Part of a small language model's weights: some layers without attention.
Each number is 50 + 10 x the weight over its row's rms, rounded and kept within 0 to 99. Layers, rows and columns count from 0. The size before them is the row's rms in percent of the matrix's.

# layer 3 attention value, 96x96, rms 0.354, rows 92-95, columns 0-95
085:59 40 48 61 50 51 49 52 45 48 72 50 39 64 52 49 40 51 46 30 48 48 62 55 76 40 44 60 51 61 41 50 51 50 46 43 56 60 54 32 63 53 63 46 67 57 55 41 61 72 41 49 48 47 46 60 56 68 36 51 63 31 40 46 51 50 42 55 47 26 52 53 56 47 51 46 66 23 57 60 52 51 51 65 66 28 47 52 49 34 48 43 47 56 50 54
084:40 34 65 54 45 51 45 42 49 41 41 31 57 41 69 49 44 37 49 56 55 55 61 36 50 61 54 33 47 60 52 45 74 68 50 43 49 54 45 59 56 45 50 50 55 36 53 50 52 45 50 41 57 62 51 60 42 41 49 34 38 58 41 72 61 53 55 48 31 30 37 52 44 45 58 68 68 54 61 43 44 47 46 54 65 34 40 59 37 59 66 54 47 64 33 48
103:59 74 41 56 57 43 46 54 46 57 42 53 41 42 43 42 35 43 43 47 36 53 41 43 56 60 46 40 57 40 36 46 61 43 66 48 61 54 57 51 60 60 47 43 50 41 53 36 56 42 46 56 33 57 35 58 41 65 62 37 39 37 29 35 39 47 59 54 61 57 37 29 51 51 56 55 44 42 61 52 48 49 69 71 67 49 56 55 63 58 56 76 50 37 53 47
095:48 54 52 40 53 41 46 50 36 32 61 64 47 42 54 43 38 51 34 53 47 55 70 41 32 55 52 57 60 69 52 59 38 58 32 64 39 42 42 46 67 42 59 62 47 54 34 47 34 67 51 64 66 48 50 58 54 53 44 45 51 48 51 47 65 59 43 37 62 53 32 68 46 49 64 45 46 53 41 57 29 56 69 51 55 61 58 38 48 45 57 58 70 55 40 46
# layer 3 attention output (transposed), 96x96, rms 0.261, rows 92-95, columns 0-95
104:44 46 32 47 46 61 57 43 38 40 43 52 79 45 50 53 57 64 49 54 47 49 36 35 41 72 53 51 53 59 61 45 54 39 43 44 56 51 71 47 51 75 40 40 49 38 53 44 42 36 49 65 41 54 58 47 52 32 60 55 35 63 49 37 26 52 52 49 52 48 57 64 60 43 50 62 51 59 58 54 39 57 33 38 36 52 61 50 60 62 57 58 43 50 66 52
093:48 52 47 59 47 64 50 45 61 67 62 69 72 49 42 64 50 60 44 55 46 31 55 50 44 49 56 60 41 56 61 44 44 40 50 51 43 42 55 53 32 63 52 62 32 57 39 55 68 55 47 47 48 65 64 28 59 62 55 67 58 41 51 47 67 60 51 62 59 57 45 42 52 52 31 42 47 35 56 53 42 51 47 52 44 79 66 39 50 44 42 57 45 39 43 47
113:42 44 58 29 52 50 44 59 43 44 57 49 59 73 41 63 38 45 49 48 66 46 46 50 54 55 53 61 60 57 42 44 47 49 47 49 42 49 55 63 42 57 46 65 74 50 53 48 50 72 51 44 55 37 57 24 51 34 36 59 59 78 56 62 38 56 61 52 56 40 41 61 63 35 59 53 52 69 53 52 47 66 41 58 45 53 50 40 48 36 51 51 43 59 61 34
106:51 65 59 66 55 65 54 58 59 54 38 42 63 45 53 56 54 57 60 31 55 47 43 55 67 49 65 41 43 38 48 50 51 49 51 45 50 43 61 56 45 43 42 49 48 53 68 39 61 40 46 43 70 54 45 45 71 50 55 47 45 55 61 57 44 41 53 64 47 39 72 23 56 39 49 40 41 42 54 39 76 46 44 44 51 42 33 63 45 73 43 56 35 56 45 42
# layer 3 MLP gate, 256x96, rms 0.23, rows 0-21, columns 0-95
096:34 49 46 44 37 56 36 42 53 46 59 63 41 38 50 55 22 57 44 64 63 54 57 53 47 46 53 49 53 41 44 45 47 52 43 40 36 29 45 51 69 44 68 52 47 36 59 48 36 45 49 38 63 51 52 75 37 67 48 40 45 54 52 56 52 47 57 58 58 49 58 52 38 40 65 58 58 54 73 73 65 54 68 45 50 51 46 41 47 34 47 48 47 46 40 61
093:40 48 57 38 60 67 47 59 60 37 75 50 42 54 38 39 43 60 61 52 48 58 40 50 36 45 31 42 67 31 24 63 62 46 52 35 59 60 54 48 49 60 45 45 47 47 58 56 43 41 54 27 42 47 42 58 52 54 51 64 37 51 52 54 44 40 40 39 57 59 46 56 46 32 32 44 56 50 49 63 50 56 55 36 40 58 49 56 44 21 51 58 42 46 51 49
103:46 64 43 30 57 47 43 40 66 48 34 60 63 33 49 62 46 53 63 62 54 51 52 51 48 49 43 39 46 34 50 54 50 46 46 47 43 49 36 23 55 51 66 55 29 38 54 54 58 59 41 62 55 47 48 47 36 64 65 69 63 54 60 38 47 37 60 56 54 65 48 41 70 40 34 58 52 51 71 55 47 52 39 42 50 44 48 53 53 44 40 72 46 53 59 47
087:46 66 44 55 30 44 36 53 53 52 25 64 55 56 48 48 53 49 57 38 51 52 33 54 61 59 43 63 38 33 45 38 36 46 34 48 37 66 57 56 38 62 49 48 45 74 55 43 57 61 32 55 49 55 41 58 63 57 45 56 56 61 47 51 45 36 53 60 57 52 55 43 45 45 52 46 40 54 46 58 41 55 67 46 41 39 41 67 56 56 44 47 74 23 58 53
100:54 64 51 55 66 63 48 57 59 33 48 56 44 62 16 47 39 44 66 42 46 56 42 50 47 42 36 56 33 53 59 54 54 35 49 52 41 43 49 57 44 44 50 35 64 67 34 53 67 64 46 47 43 37 45 42 48 62 55 52 63 35 46 47 41 35 22 44 57 60 50 34 47 40 48 55 59 47 48 58 36 56 63 47 40 50 46 56 51 40 52 66 50 49 40 48
087:38 45 59 46 50 36 53 26 71 47 45 39 41 60 76 43 48 55 54 49 63 35 57 42 43 38 50 60 50 51 48 61 52 41 55 57 44 43 58 43 43 39 41 70 56 50 47 49 47 76 34 36 22 34 42 58 56 40 53 46 36 65 50 56 46 49 51 48 49 41 52 47 49 49 39 58 62 53 55 53 46 50 47 40 65 45 70 42 66 57 56 40 57 57 59 61
099:51 47 40 46 38 58 42 37 59 65 53 60 64 44 57 60 61 58 33 47 49 42 49 54 29 48 64 48 46 55 61 48 60 45 37 49 60 46 47 58 42 67 63 47 49 50 27 59 45 49 19 42 48 51 38 45 46 55 67 42 42 42 42 38 41 51 54 66 60 37 56 43 68 48 38 47 71 50 58 53 52 55 31 66 25 52 49 44 46 63 49 56 52 61 45 52
102:35 77 39 50 49 52 50 38 49 56 38 56 51 46 43 54 40 66 58 45 52 48 30 27 39 51 51 33 35 42 63 50 47 48 42 37 35 34 50 46 56 47 63 37 53 41 38 42 45 30 41 43 52 41 59 38 59 46 48 56 33 49 40 41 57 51 54 59 49 58 42 62 50 50 40 51 60 34 51 46 49 33 60 32 41 42 42 45 64 49 66 33 34 43 48 58
103:43 64 54 57 41 34 36 45 41 48 52 51 39 20 39 39 36 48 63 44 51 52 63 57 65 45 69 45 46 36 42 53 43 48 52 45 44 44 56 49 44 57 39 39 61 45 64 38 43 70 44 42 44 45 50 55 58 53 47 35 29 48 53 50 39 60 44 62 53 42 36 54 32 44 40 39 61 51 57 46 41 69 41 48 58 39 66 68 71 42 39 44 56 51 56 48
095:62 68 64 48 48 26 44 52 62 41 23 69 54 50 44 62 47 54 53 43 36 46 41 44 58 47 70 60 54 55 57 40 52 49 46 54 51 30 56 58 34 56 44 39 66 56 50 51 52 64 52 39 40 52 36 53 70 52 51 38 67 33 49 58 57 49 49 49 58 39 41 42 53 47 55 34 59 50 32 50 61 50 48 49 40 46 63 64 41 35 46 60 33 56 54 48
073:34 66 61 44 47 34 38 46 39 55 53 50 55 51 51 47 42 47 53 51 50 37 54 51 57 67 51 53 49 36 67 52 51 47 46 60 64 57 46 49 69 36 67 39 38 54 45 62 45 34 57 44 42 50 58 50 56 52 60 53 42 50 54 42 34 60 58 61 42 49 50 41 42 61 43 51 38 21 28 55 42 37 53 25 44 54 55 43 69 52 59 46 30 31 51 58
098:43 49 53 44 66 52 49 53 57 60 41 62 59 56 54 51 57 42 65 53 58 52 39 51 73 48 57 40 42 35 69 43 27 61 44 45 42 66 51 49 45 65 38 51 54 58 66 64 61 32 47 39 44 38 47 39 48 56 44 51 60 54 63 50 56 66 41 62 44 36 48 40 47 52 46 53 29 36 39 65 37 43 42 51 45 34 45 50 38 52 30 73 59 52 60 47
099:47 57 56 54 43 52 46 49 55 68 61 68 42 48 55 49 62 56 69 37 48 72 34 42 43 40 58 68 34 47 53 53 57 56 58 43 70 41 37 55 39 54 47 45 56 57 58 42 42 46 51 54 38 32 48 59 39 44 46 73 19 51 37 48 55 52 33 59 50 47 47 55 38 65 32 51 46 48 49 64 33 54 44 57 54 45 59 37 41 53 34 62 50 44 48 52
079:45 52 47 54 65 49 65 43 50 76 57 32 57 56 53 69 61 58 35 58 33 62 52 67 48 48 67 45 57 63 40 46 60 49 52 40 52 66 55 49 56 47 43 57 40 38 53 40 41 37 51 26 48 51 54 54 54 57 62 53 51 55 57 55 59 48 31 49 48 59 49 59 53 47 46 43 48 21 64 47 27 41 49 49 37 68 36 49 45 55 53 66 44 47 40 52
114:36 39 31 40 44 35 45 39 50 36 45 54 63 34 39 34 59 38 49 39 47 43 55 48 42 63 44 50 55 57 48 61 49 42 53 35 48 41 51 59 50 38 45 47 72 58 48 31 58 49 73 42 30 40 48 59 54 45 65 51 50 59 46 30 44 62 69 54 57 49 40 45 54 56 50 47 65 57 55 64 52 30 29 57 49 53 40 41 51 27 58 50 42 47 49 48
108:35 66 38 36 51 55 47 46 49 48 64 52 59 42 51 62 36 51 48 59 58 51 57 51 31 59 52 58 47 63 76 44 61 50 30 58 52 45 49 42 38 51 69 53 56 50 63 38 31 47 63 55 51 48 58 57 47 53 49 52 40 54 58 34 55 49 51 49 61 63 37 57 43 57 65 44 67 54 55 61 61 64 46 52 76 52 62 47 61 20 43 45 47 52 39 44
101:50 38 54 37 43 56 79 56 54 60 33 82 59 62 53 47 61 55 57 48 51 39 63 52 49 70 51 54 59 34 39 55 36 54 42 51 61 56 52 55 53 55 56 57 53 56 54 40 47 43 58 35 42 47 70 47 56 46 49 46 71 54 50 53 53 37 51 37 37 41 36 57 48 43 42 59 55 45 49 65 45 51 38 47 39 39 35 58 52 29 39 53 64 41 37 37
100:57 47 52 53 29 44 40 60 68 46 30 39 55 41 48 73 56 52 36 57 44 45 73 39 51 49 51 58 33 37 53 46 55 37 54 43 47 43 47 54 66 58 45 32 50 34 50 40 54 48 56 48 62 60 54 68 59 60 51 48 63 73 39 40 54 62 46 63 40 61 39 45 57 58 56 66 67 59 30 42 49 45 34 52 58 48 47 47 48 37 53 42 57 40 53 46
088:51 35 56 47 53 32 45 53 57 34 31 62 49 46 54 33 59 42 52 63 52 34 42 23 36 67 54 36 45 50 53 66 38 47 45 54 41 44 40 53 34 68 49 56 50 43 55 50 69 44 60 43 44 44 39 53 52 44 53 65 45 69 44 59 35 67 44 64 48 56 48 45 52 68 61 43 70 43 36 45 57 56 45 53 51 50 43 51 50 47 47 60 38 33 41 60
096:46 36 48 51 45 67 50 38 31 71 36 71 55 42 54 64 46 72 61 44 60 38 51 55 51 50 55 58 53 25 54 61 48 44 55 56 48 51 37 55 59 35 28 33 65 51 63 56 61 58 50 43 57 70 63 58 53 47 45 50 42 53 37 25 36 41 51 49 43 44 53 49 47 51 50 53 40 52 52 55 70 51 50 47 46 46 56 52 49 44 71 55 47 40 53 59
093:45 46 55 31 59 44 48 56 60 56 33 36 64 59 57 49 57 37 56 62 51 37 37 42 67 35 54 29 54 56 51 34 39 48 51 68 55 51 51 49 41 47 46 36 48 35 61 56 26 38 59 58 39 57 47 38 46 49 53 42 53 42 60 54 72 48 42 48 56 40 51 48 35 41 43 55 41 60 52 59 23 48 68 52 59 47 51 58 56 49 42 65 47 68 60 50
102:31 65 31 62 48 45 47 42 44 49 50 75 39 37 47 57 58 57 54 39 52 48 58 43 44 46 50 55 54 61 48 41 62 37 51 48 47 62 52 55 36 46 71 53 52 38 33 40 39 59 37 51 65 51 45 55 45 71 59 47 50 46 20 41 44 54 59 57 60 46 46 57 69 42 31 44 58 41 48 30 42 50 40 57 53 40 63 49 53 48 39 59 68 47 49 56
# layer 3 MLP up, 256x96, rms 0.244, rows 0-21, columns 0-95
100:28 60 48 66 72 53 38 58 49 43 60 50 52 23 43 36 45 55 45 58 55 44 50 35 45 47 54 57 48 42 36 42 35 45 39 36 45 52 53 46 40 37 54 48 39 52 49 46 48 17 52 29 51 48 37 44 26 46 45 48 60 42 47 62 48 44 49 56 63 39 54 56 45 48 58 67 43 42 64 52 53 48 60 56 45 61 39 44 67 49 54 62 45 54 40 58
094:51 58 49 46 59 42 67 49 46 44 53 35 49 32 34 52 59 41 65 48 54 50 56 45 62 58 38 70 54 58 57 38 57 47 59 55 34 38 51 40 36 38 61 65 33 56 51 63 55 69 68 60 39 50 38 46 47 49 44 48 58 59 44 40 50 57 65 52 39 46 61 42 50 58 36 47 24 40 62 36 57 38 47 54 42 47 50 39 39 67 49 36 61 33 45 53
102:49 58 57 43 65 59 47 48 48 37 48 62 81 67 57 56 72 70 58 55 57 54 54 42 48 52 40 33 42 55 54 44 66 56 33 39 37 53 55 45 56 64 57 55 49 41 49 54 62 44 36 31 54 49 57 41 48 74 61 46 62 64 63 51 38 43 54 46 44 51 64 41 53 51 41 38 51 63 41 50 32 41 44 38 51 65 57 56 46 57 43 61 56 36 56 53
098:59 49 46 55 58 51 69 54 54 54 62 46 54 38 37 52 55 53 38 51 35 65 46 51 37 32 43 58 54 55 40 57 66 57 58 42 36 28 44 45 41 50 49 44 53 51 53 43 53 38 70 52 53 37 39 34 42 51 48 44 51 49 47 60 70 72 61 50 37 50 66 56 47 52 60 60 50 51 58 28 51 33 38 61 56 60 59 51 41 60 31 53 31 63 39 43
093:46 58 58 70 62 52 54 61 39 33 62 50 38 58 42 48 56 63 53 49 62 56 57 60 43 44 48 39 63 59 36 47 58 53 57 66 28 57 47 52 54 45 69 57 42 64 68 52 49 50 45 48 38 53 39 48 64 58 49 53 50 56 69 57 56 53 46 51 32 48 57 73 52 50 37 54 53 50 54 58 20 48 31 54 54 30 55 50 42 39 57 61 52 52 34 55
089:59 57 59 50 34 16 28 37 34 51 41 52 40 61 41 43 53 44 40 56 56 57 52 60 60 56 48 44 63 57 61 48 54 46 47 56 38 37 52 44 58 53 45 48 50 55 53 44 55 73 36 50 47 44 50 44 48 28 40 48 67 35 43 41 55 42 63 39 58 61 50 44 57 48 46 54 33 59 52 28 46 49 33 43 61 56 56 46 55 24 44 47 60 52 57 56
093:45 66 58 58 38 68 39 74 62 44 43 60 51 46 50 57 28 67 66 48 58 49 53 67 53 55 50 41 59 42 58 58 37 46 47 69 48 51 36 56 39 47 29 54 62 45 52 50 47 64 47 60 67 39 65 43 41 56 32 52 49 46 48 54 46 58 49 37 35 57 63 51 47 55 57 52 48 52 54 61 39 58 54 68 51 29 47 49 36 37 62 55 48 60 48 66
096:63 52 47 53 56 67 36 62 28 53 51 52 41 55 66 38 49 60 53 53 47 58 62 52 67 39 50 46 58 49 56 56 48 46 49 66 50 49 69 52 47 55 55 64 65 56 64 58 60 56 61 60 55 68 54 49 27 48 35 53 42 61 55 57 27 65 53 43 55 44 49 52 33 47 64 50 45 54 67 53 29 57 60 69 37 55 40 49 53 36 46 46 56 48 52 30
107:48 54 45 38 51 67 57 50 40 51 62 45 38 32 37 38 61 48 64 49 46 66 53 55 44 50 52 39 43 37 32 42 46 49 56 42 53 47 52 47 49 54 63 56 44 49 68 53 47 43 53 34 34 40 48 46 48 59 63 52 23 49 68 64 52 56 66 59 56 56 47 50 26 35 27 55 53 49 62 46 38 60 41 48 46 52 40 46 51 37 32 45 26 42 45 43
101:61 52 54 67 28 47 38 50 36 79 63 56 41 60 36 46 42 44 44 26 32 60 50 46 45 48 45 41 30 67 65 44 44 50 46 48 59 51 30 48 50 56 57 48 57 44 71 55 53 54 38 53 53 62 39 52 53 42 48 49 44 51 42 20 52 55 59 39 59 55 57 48 48 38 39 39 47 60 56 48 44 60 54 63 49 52 40 39 49 50 53 59 41 62 46 62
056:62 33 45 56 40 57 62 32 46 48 60 55 40 61 46 57 54 47 46 40 41 62 38 47 53 41 57 46 47 43 52 41 68 67 43 48 67 65 58 56 53 55 57 53 70 49 62 39 58 59 42 43 53 25 46 51 44 60 56 48 45 34 52 67 52 43 30 55 51 47 51 52 45 27 58 40 60 57 63 48 59 54 48 70 65 43 41 49 58 51 50 28 71 55 62 44
093:50 56 36 33 44 51 42 45 48 36 45 50 67 50 69 54 53 66 58 61 55 30 50 54 55 52 49 52 68 36 37 44 53 57 45 58 54 28 52 67 62 58 65 39 45 43 52 58 57 46 53 25 50 61 61 43 66 53 61 43 55 55 46 48 32 47 45 50 63 72 47 44 35 54 57 44 59 42 26 49 58 57 55 38 46 49 39 66 63 49 40 57 58 45 55 43
101:53 53 56 56 37 54 50 60 64 56 73 68 46 18 51 51 48 60 52 43 61 45 51 55 50 55 47 51 39 46 53 67 62 59 37 47 53 53 35 63 51 62 52 45 47 56 53 45 57 38 52 51 43 54 57 64 47 55 56 58 46 33 41 75 33 49 33 43 45 36 65 44 66 61 46 55 63 53 57 51 54 63 34 68 48 36 57 55 38 50 51 28 47 57 50 59
091:53 44 59 78 67 53 24 60 54 50 50 49 66 55 39 68 49 56 38 54 42 32 49 60 52 51 64 53 29 48 68 27 46 54 44 60 42 39 47 68 47 56 59 39 56 49 50 52 40 58 62 51 49 53 62 46 47 52 42 52 56 54 37 58 36 47 45 64 63 61 40 59 48 50 44 54 53 43 54 66 57 51 49 53 43 38 55 48 51 40 35 59 52 35 35 28
105:58 54 46 59 38 68 46 41 38 65 68 44 50 53 76 61 37 58 57 61 47 38 48 66 54 37 39 36 56 28 51 56 59 45 51 45 49 54 35 35 61 65 54 46 41 56 31 63 56 44 52 37 71 57 59 47 58 48 62 43 41 59 58 49 45 30 37 50 48 53 42 36 32 44 46 51 34 45 50 52 49 57 55 57 52 40 39 50 67 50 41 52 58 40 57 56
115:45 76 44 59 62 56 76 47 62 45 65 62 56 44 39 50 74 57 53 50 51 43 43 54 44 28 51 44 47 47 75 55 62 39 32 45 53 59 57 38 44 54 45 53 59 63 53 53 48 45 47 68 56 44 35 45 58 44 50 56 43 34 44 52 51 42 40 42 37 70 42 50 51 44 44 68 49 44 56 36 53 64 59 54 56 46 47 33 62 49 36 54 53 59 57 46
106:37 43 31 45 52 64 35 26 58 43 71 50 49 55 33 55 46 63 54 45 45 57 36 42 47 47 44 65 51 49 43 60 45 56 46 50 41 37 50 59 51 51 56 44 48 67 42 51 62 59 52 51 48 43 45 51 45 73 64 26 31 39 52 54 57 52 43 72 43 40 41 31 47 55 57 61 70 58 34 63 53 59 54 54 42 50 44 49 41 37 51 47 42 44 31 49
116:62 34 55 34 39 44 60 47 52 40 27 36 58 53 57 56 70 46 60 46 43 44 47 55 69 34 46 36 50 25 47 33 48 59 44 50 56 48 50 47 50 59 43 46 52 50 62 68 55 65 51 57 54 73 48 53 60 46 65 36 60 53 48 44 41 39 24 58 55 43 54 43 42 47 39 58 55 39 37 55 52 44 62 52 60 47 37 71 46 60 45 37 53 52 55 52
083:45 54 55 48 45 43 49 59 57 32 30 52 61 42 48 51 52 42 63 31 44 36 60 27 47 52 45 46 39 39 50 47 46 54 50 52 44 48 51 40 42 64 61 57 60 61 47 46 59 56 51 44 40 43 60 51 59 45 61 46 55 79 49 51 53 66 46 74 63 66 46 64 36 53 57 22 55 34 37 58 56 59 51 60 47 44 60 48 31 45 45 41 63 50 64 44
102:55 26 56 46 58 57 56 43 59 63 47 35 42 38 61 66 52 41 44 56 65 49 83 60 69 66 48 53 53 60 54 49 56 55 41 41 51 63 49 60 57 47 53 53 46 45 54 40 38 56 66 52 62 54 58 62 56 52 60 41 52 45 41 44 34 59 49 36 49 60 73 54 59 52 57 53 55 36 60 72 65 56 59 56 53 39 42 71 49 52 49 60 44 43 60 43
099:50 43 49 44 57 29 32 61 55 42 36 24 57 52 60 60 50 40 57 64 56 57 34 50 58 38 59 48 66 51 48 43 53 53 60 40 46 57 44 33 53 40 46 39 51 63 55 41 65 47 46 47 41 64 54 50 68 54 56 44 55 68 54 48 48 34 37 46 47 48 56 68 43 31 37 44 28 57 61 45 55 52 47 32 60 55 30 53 57 62 50 44 46 60 61 45
106:53 62 51 25 47 43 47 61 38 51 42 75 45 42 64 62 47 35 39 41 38 54 59 51 54 42 43 57 35 52 54 41 44 41 51 51 43 54 43 44 50 79 56 58 44 59 62 74 33 45 50 58 45 52 49 68 49 53 53 55 63 45 63 48 42 59 40 39 59 56 55 44 55 46 30 50 52 61 34 63 48 54 51 62 47 52 57 66 33 31 51 37 47 39 53 60
# layer 3 MLP down (transposed), 256x96, rms 0.0876, rows 0-20, columns 0-95
101:70 44 57 64 53 56 59 50 47 44 55 38 44 46 49 58 49 43 41 41 54 41 49 59 56 38 40 57 21 39 57 36 29 45 59 47 39 40 57 45 43 41 47 39 53 46 56 40 62 57 36 43 47 41 47 43 51 40 64 68 47 60 53 65 41 63 58 58 45 62 39 46 45 41 66 45 46 66 62 61 46 70 63 50 39 43 26 41 56 56 52 63 47 45 63 66
091:32 75 54 68 52 43 35 63 45 52 30 79 60 51 33 51 58 68 58 52 47 77 44 56 56 53 47 55 63 50 47 67 69 46 50 47 59 44 53 74 50 55 52 39 60 34 47 56 45 57 40 49 53 39 53 52 54 51 47 52 53 63 50 49 51 53 47 42 57 36 44 51 34 46 44 65 61 51 52 57 51 51 56 42 53 53 46 62 61 27 49 47 58 56 61 53
109:57 61 47 50 58 36 35 31 46 62 47 63 47 49 29 48 36 40 56 69 38 55 57 47 65 41 56 36 58 46 73 53 42 51 53 42 52 32 43 34 55 51 52 47 32 57 41 39 52 60 55 46 35 51 55 58 36 40 39 55 40 46 29 63 54 48 71 31 48 54 39 48 59 44 46 38 52 45 46 37 44 59 53 43 36 54 54 58 40 41 39 57 45 67 41 55
095:31 64 52 57 33 47 47 57 51 46 52 51 55 49 58 65 49 26 67 42 58 45 64 45 27 52 34 44 43 43 53 54 51 49 61 50 63 50 70 71 43 51 38 47 60 52 46 53 63 44 53 47 51 39 34 62 38 64 49 41 49 50 54 42 47 60 50 57 55 56 37 48 44 53 38 59 56 40 50 50 66 63 64 47 47 32 72 43 58 63 51 40 65 55 69 62
105:27 61 55 57 37 58 48 65 47 51 24 61 62 57 53 42 59 43 55 61 50 67 47 57 66 52 45 65 67 38 35 47 45 43 60 43 60 47 65 46 62 56 32 56 45 53 54 51 37 55 51 49 64 68 49 42 46 41 41 59 41 53 52 46 47 58 46 41 53 43 53 59 58 41 69 34 49 63 42 39 40 42 65 44 56 39 55 51 56 40 58 37 46 38 70 33
094:38 36 63 53 45 47 44 54 35 48 55 34 47 39 51 51 55 53 41 33 45 46 39 54 61 46 44 45 56 58 44 46 39 52 39 72 47 57 53 43 58 47 59 64 44 56 60 58 47 27 73 53 39 60 50 55 43 63 61 58 49 49 36 49 37 55 46 61 40 43 62 28 34 53 55 47 56 27 46 61 43 52 54 27 48 35 43 40 49 44 47 62 57 77 45 46
097:67 44 51 46 66 56 76 41 46 43 60 43 40 52 40 65 45 46 35 39 51 45 45 48 51 48 51 45 53 54 53 60 52 58 36 39 73 49 65 50 60 47 46 36 56 30 44 38 42 40 52 52 41 60 61 40 62 67 67 58 64 40 38 59 57 25 50 50 33 54 42 45 42 53 58 59 39 52 72 40 56 52 47 50 48 62 56 66 57 57 59 53 54 52 34 58
105:33 45 48 57 47 52 46 58 43 51 39 59 54 33 59 46 42 53 61 28 52 62 46 28 42 72 48 45 31 25 48 53 47 28 52 53 51 55 35 36 58 55 41 68 45 37 55 53 29 50 46 44 48 43 42 51 56 67 66 43 50 65 61 51 64 37 54 43 65 65 47 56 44 55 36 50 54 43 61 61 44 49 54 51 62 48 45 56 64 40 59 41 57 54 49 57
111:79 49 41 42 57 63 35 53 55 52 70 47 27 58 53 47 52 50 44 41 54 44 51 58 70 59 67 54 45 50 52 47 52 62 53 41 26 52 52 37 41 60 40 52 63 51 56 51 49 64 42 34 53 63 53 41 55 60 43 51 53 52 56 56 59 61 61 41 54 69 26 41 62 47 49 48 57 38 49 64 38 40 60 43 58 42 50 73 63 67 47 45 54 49 53 50
101:43 58 49 50 59 43 51 60 53 32 45 40 57 37 56 37 57 45 59 57 52 50 54 55 69 58 62 61 62 51 48 49 71 45 56 48 53 55 68 41 48 47 30 44 53 36 22 46 47 69 51 46 48 51 52 59 42 41 52 26 53 52 56 65 53 53 35 48 61 25 33 60 52 59 43 60 55 57 57 64 68 38 46 44 47 50 54 60 48 40 41 36 63 60 50 37
081:43 52 42 60 71 49 40 46 43 44 45 47 46 50 42 49 51 42 45 50 44 50 58 48 72 52 51 42 58 30 53 75 61 53 54 53 64 50 47 61 50 43 43 47 47 40 56 26 48 42 62 54 50 47 51 52 59 65 64 36 44 49 73 52 65 46 56 60 33 42 61 59 32 44 35 58 57 43 55 72 40 35 44 42 47 57 52 62 45 46 60 50 65 27 56 38
097:52 49 74 58 50 33 63 48 31 37 34 47 25 52 48 43 58 50 74 54 57 51 39 55 61 43 66 52 58 59 70 29 47 47 51 58 42 50 40 42 42 56 40 54 55 50 38 60 73 54 44 44 39 54 52 39 44 55 37 52 38 60 59 56 62 47 49 59 46 48 52 42 67 45 41 43 50 41 39 62 47 38 49 74 44 47 57 47 53 59 61 61 49 50 40 51
105:35 54 47 41 55 36 47 54 53 52 58 48 47 58 58 53 66 44 36 46 55 40 64 54 41 71 61 51 63 62 30 40 52 61 49 67 54 46 68 58 57 57 61 50 21 58 62 51 55 53 56 61 54 61 54 51 57 53 42 56 57 66 59 58 47 48 77 50 62 61 39 52 40 51 57 44 37 58 26 57 45 44 49 36 49 35 52 51 64 46 44 53 70 51 41 53
086:58 65 53 39 58 55 65 40 57 50 48 43 44 51 61 56 50 49 56 47 51 55 52 38 54 52 36 40 56 62 41 52 64 43 58 42 61 36 65 36 47 38 51 50 39 47 31 55 44 30 48 39 44 55 61 61 59 59 38 53 53 42 46 34 62 47 47 36 50 51 63 53 60 70 76 43 31 46 54 47 49 40 75 70 43 66 40 49 46 71 48 44 55 59 43 51
113:47 47 64 50 69 62 51 59 36 57 37 56 44 55 54 63 33 58 55 73 54 43 53 60 45 47 34 63 46 45 40 48 53 66 56 56 42 52 54 48 50 66 55 62 38 55 71 53 34 56 41 42 53 56 56 57 41 45 53 40 54 23 66 57 70 46 33 49 50 41 48 56 36 62 50 48 57 39 60 50 29 55 49 46 45 42 50 46 64 69 50 38 49 39 34 57
127:46 58 55 57 57 36 60 59 49 51 58 62 50 58 65 62 45 32 44 60 66 46 54 44 54 49 63 48 40 58 52 41 36 56 33 61 46 34 57 45 54 61 53 50 51 52 57 43 52 77 50 45 38 40 47 45 43 54 21 65 42 36 62 31 37 53 47 50 48 42 47 59 53 60 68 48 49 49 44 64 58 52 55 55 68 44 56 38 28 38 61 58 58 58 34 39
102:58 49 40 48 51 58 40 35 51 56 65 37 50 38 42 53 25 43 50 32 36 46 61 41 48 44 46 52 47 63 42 59 60 66 63 60 49 45 65 45 77 41 44 51 56 25 56 38 45 40 42 56 48 46 52 44 47 70 54 43 51 62 73 45 64 43 39 65 48 54 50 52 55 58 49 55 46 47 56 73 67 32 37 54 54 45 44 40 59 49 59 49 47 53 53 60
104:49 39 38 53 41 40 37 47 53 54 67 44 33 54 45 45 56 33 37 56 56 58 44 52 36 57 59 44 47 48 46 41 35 39 44 40 38 63 52 66 49 51 67 33 53 54 57 42 44 54 43 55 75 47 50 51 52 42 46 56 16 54 60 36 49 50 57 39 46 38 58 63 42 63 61 58 50 55 63 40 60 60 39 54 50 38 53 57 55 31 74 43 54 43 53 39
087:51 56 39 59 46 30 49 50 55 72 59 44 73 59 50 66 27 51 41 40 40 51 61 52 50 43 65 51 66 65 41 30 49 50 53 57 51 51 62 40 53 64 52 47 48 54 68 47 30 60 57 41 69 50 54 48 43 58 53 41 27 46 44 39 65 61 48 46 61 40 61 53 44 50 59 55 51 47 42 62 50 51 38 55 55 62 55 55 52 61 56 44 48 63 65 29
097:50 42 62 57 47 51 54 67 51 36 41 51 60 52 56 59 66 37 45 53 31 46 52 54 59 60 59 64 49 50 45 59 54 48 39 46 36 51 51 63 51 59 51 69 33 50 70 40 44 49 56 42 50 44 44 58 35 36 37 53 64 63 31 55 37 47 62 27 55 60 35 59 39 52 56 48 37 61 58 63 54 41 47 53 67 46 50 52 49 68 60 39 60 75 57 51
102:39 53 64 47 54 49 71 50 36 42 52 29 47 58 48 53 45 39 52 31 57 60 40 44 45 58 55 31 49 52 50 57 47 59 67 41 66 45 65 58 55 61 46 36 57 46 36 50 55 47 72 45 33 32 48 57 51 49 62 52 35 42 38 44 58 57 61 43 49 37 58 55 56 60 56 26 41 54 42 56 61 51 36 51 56 69 50 64 64 38 44 39 47 48 66 53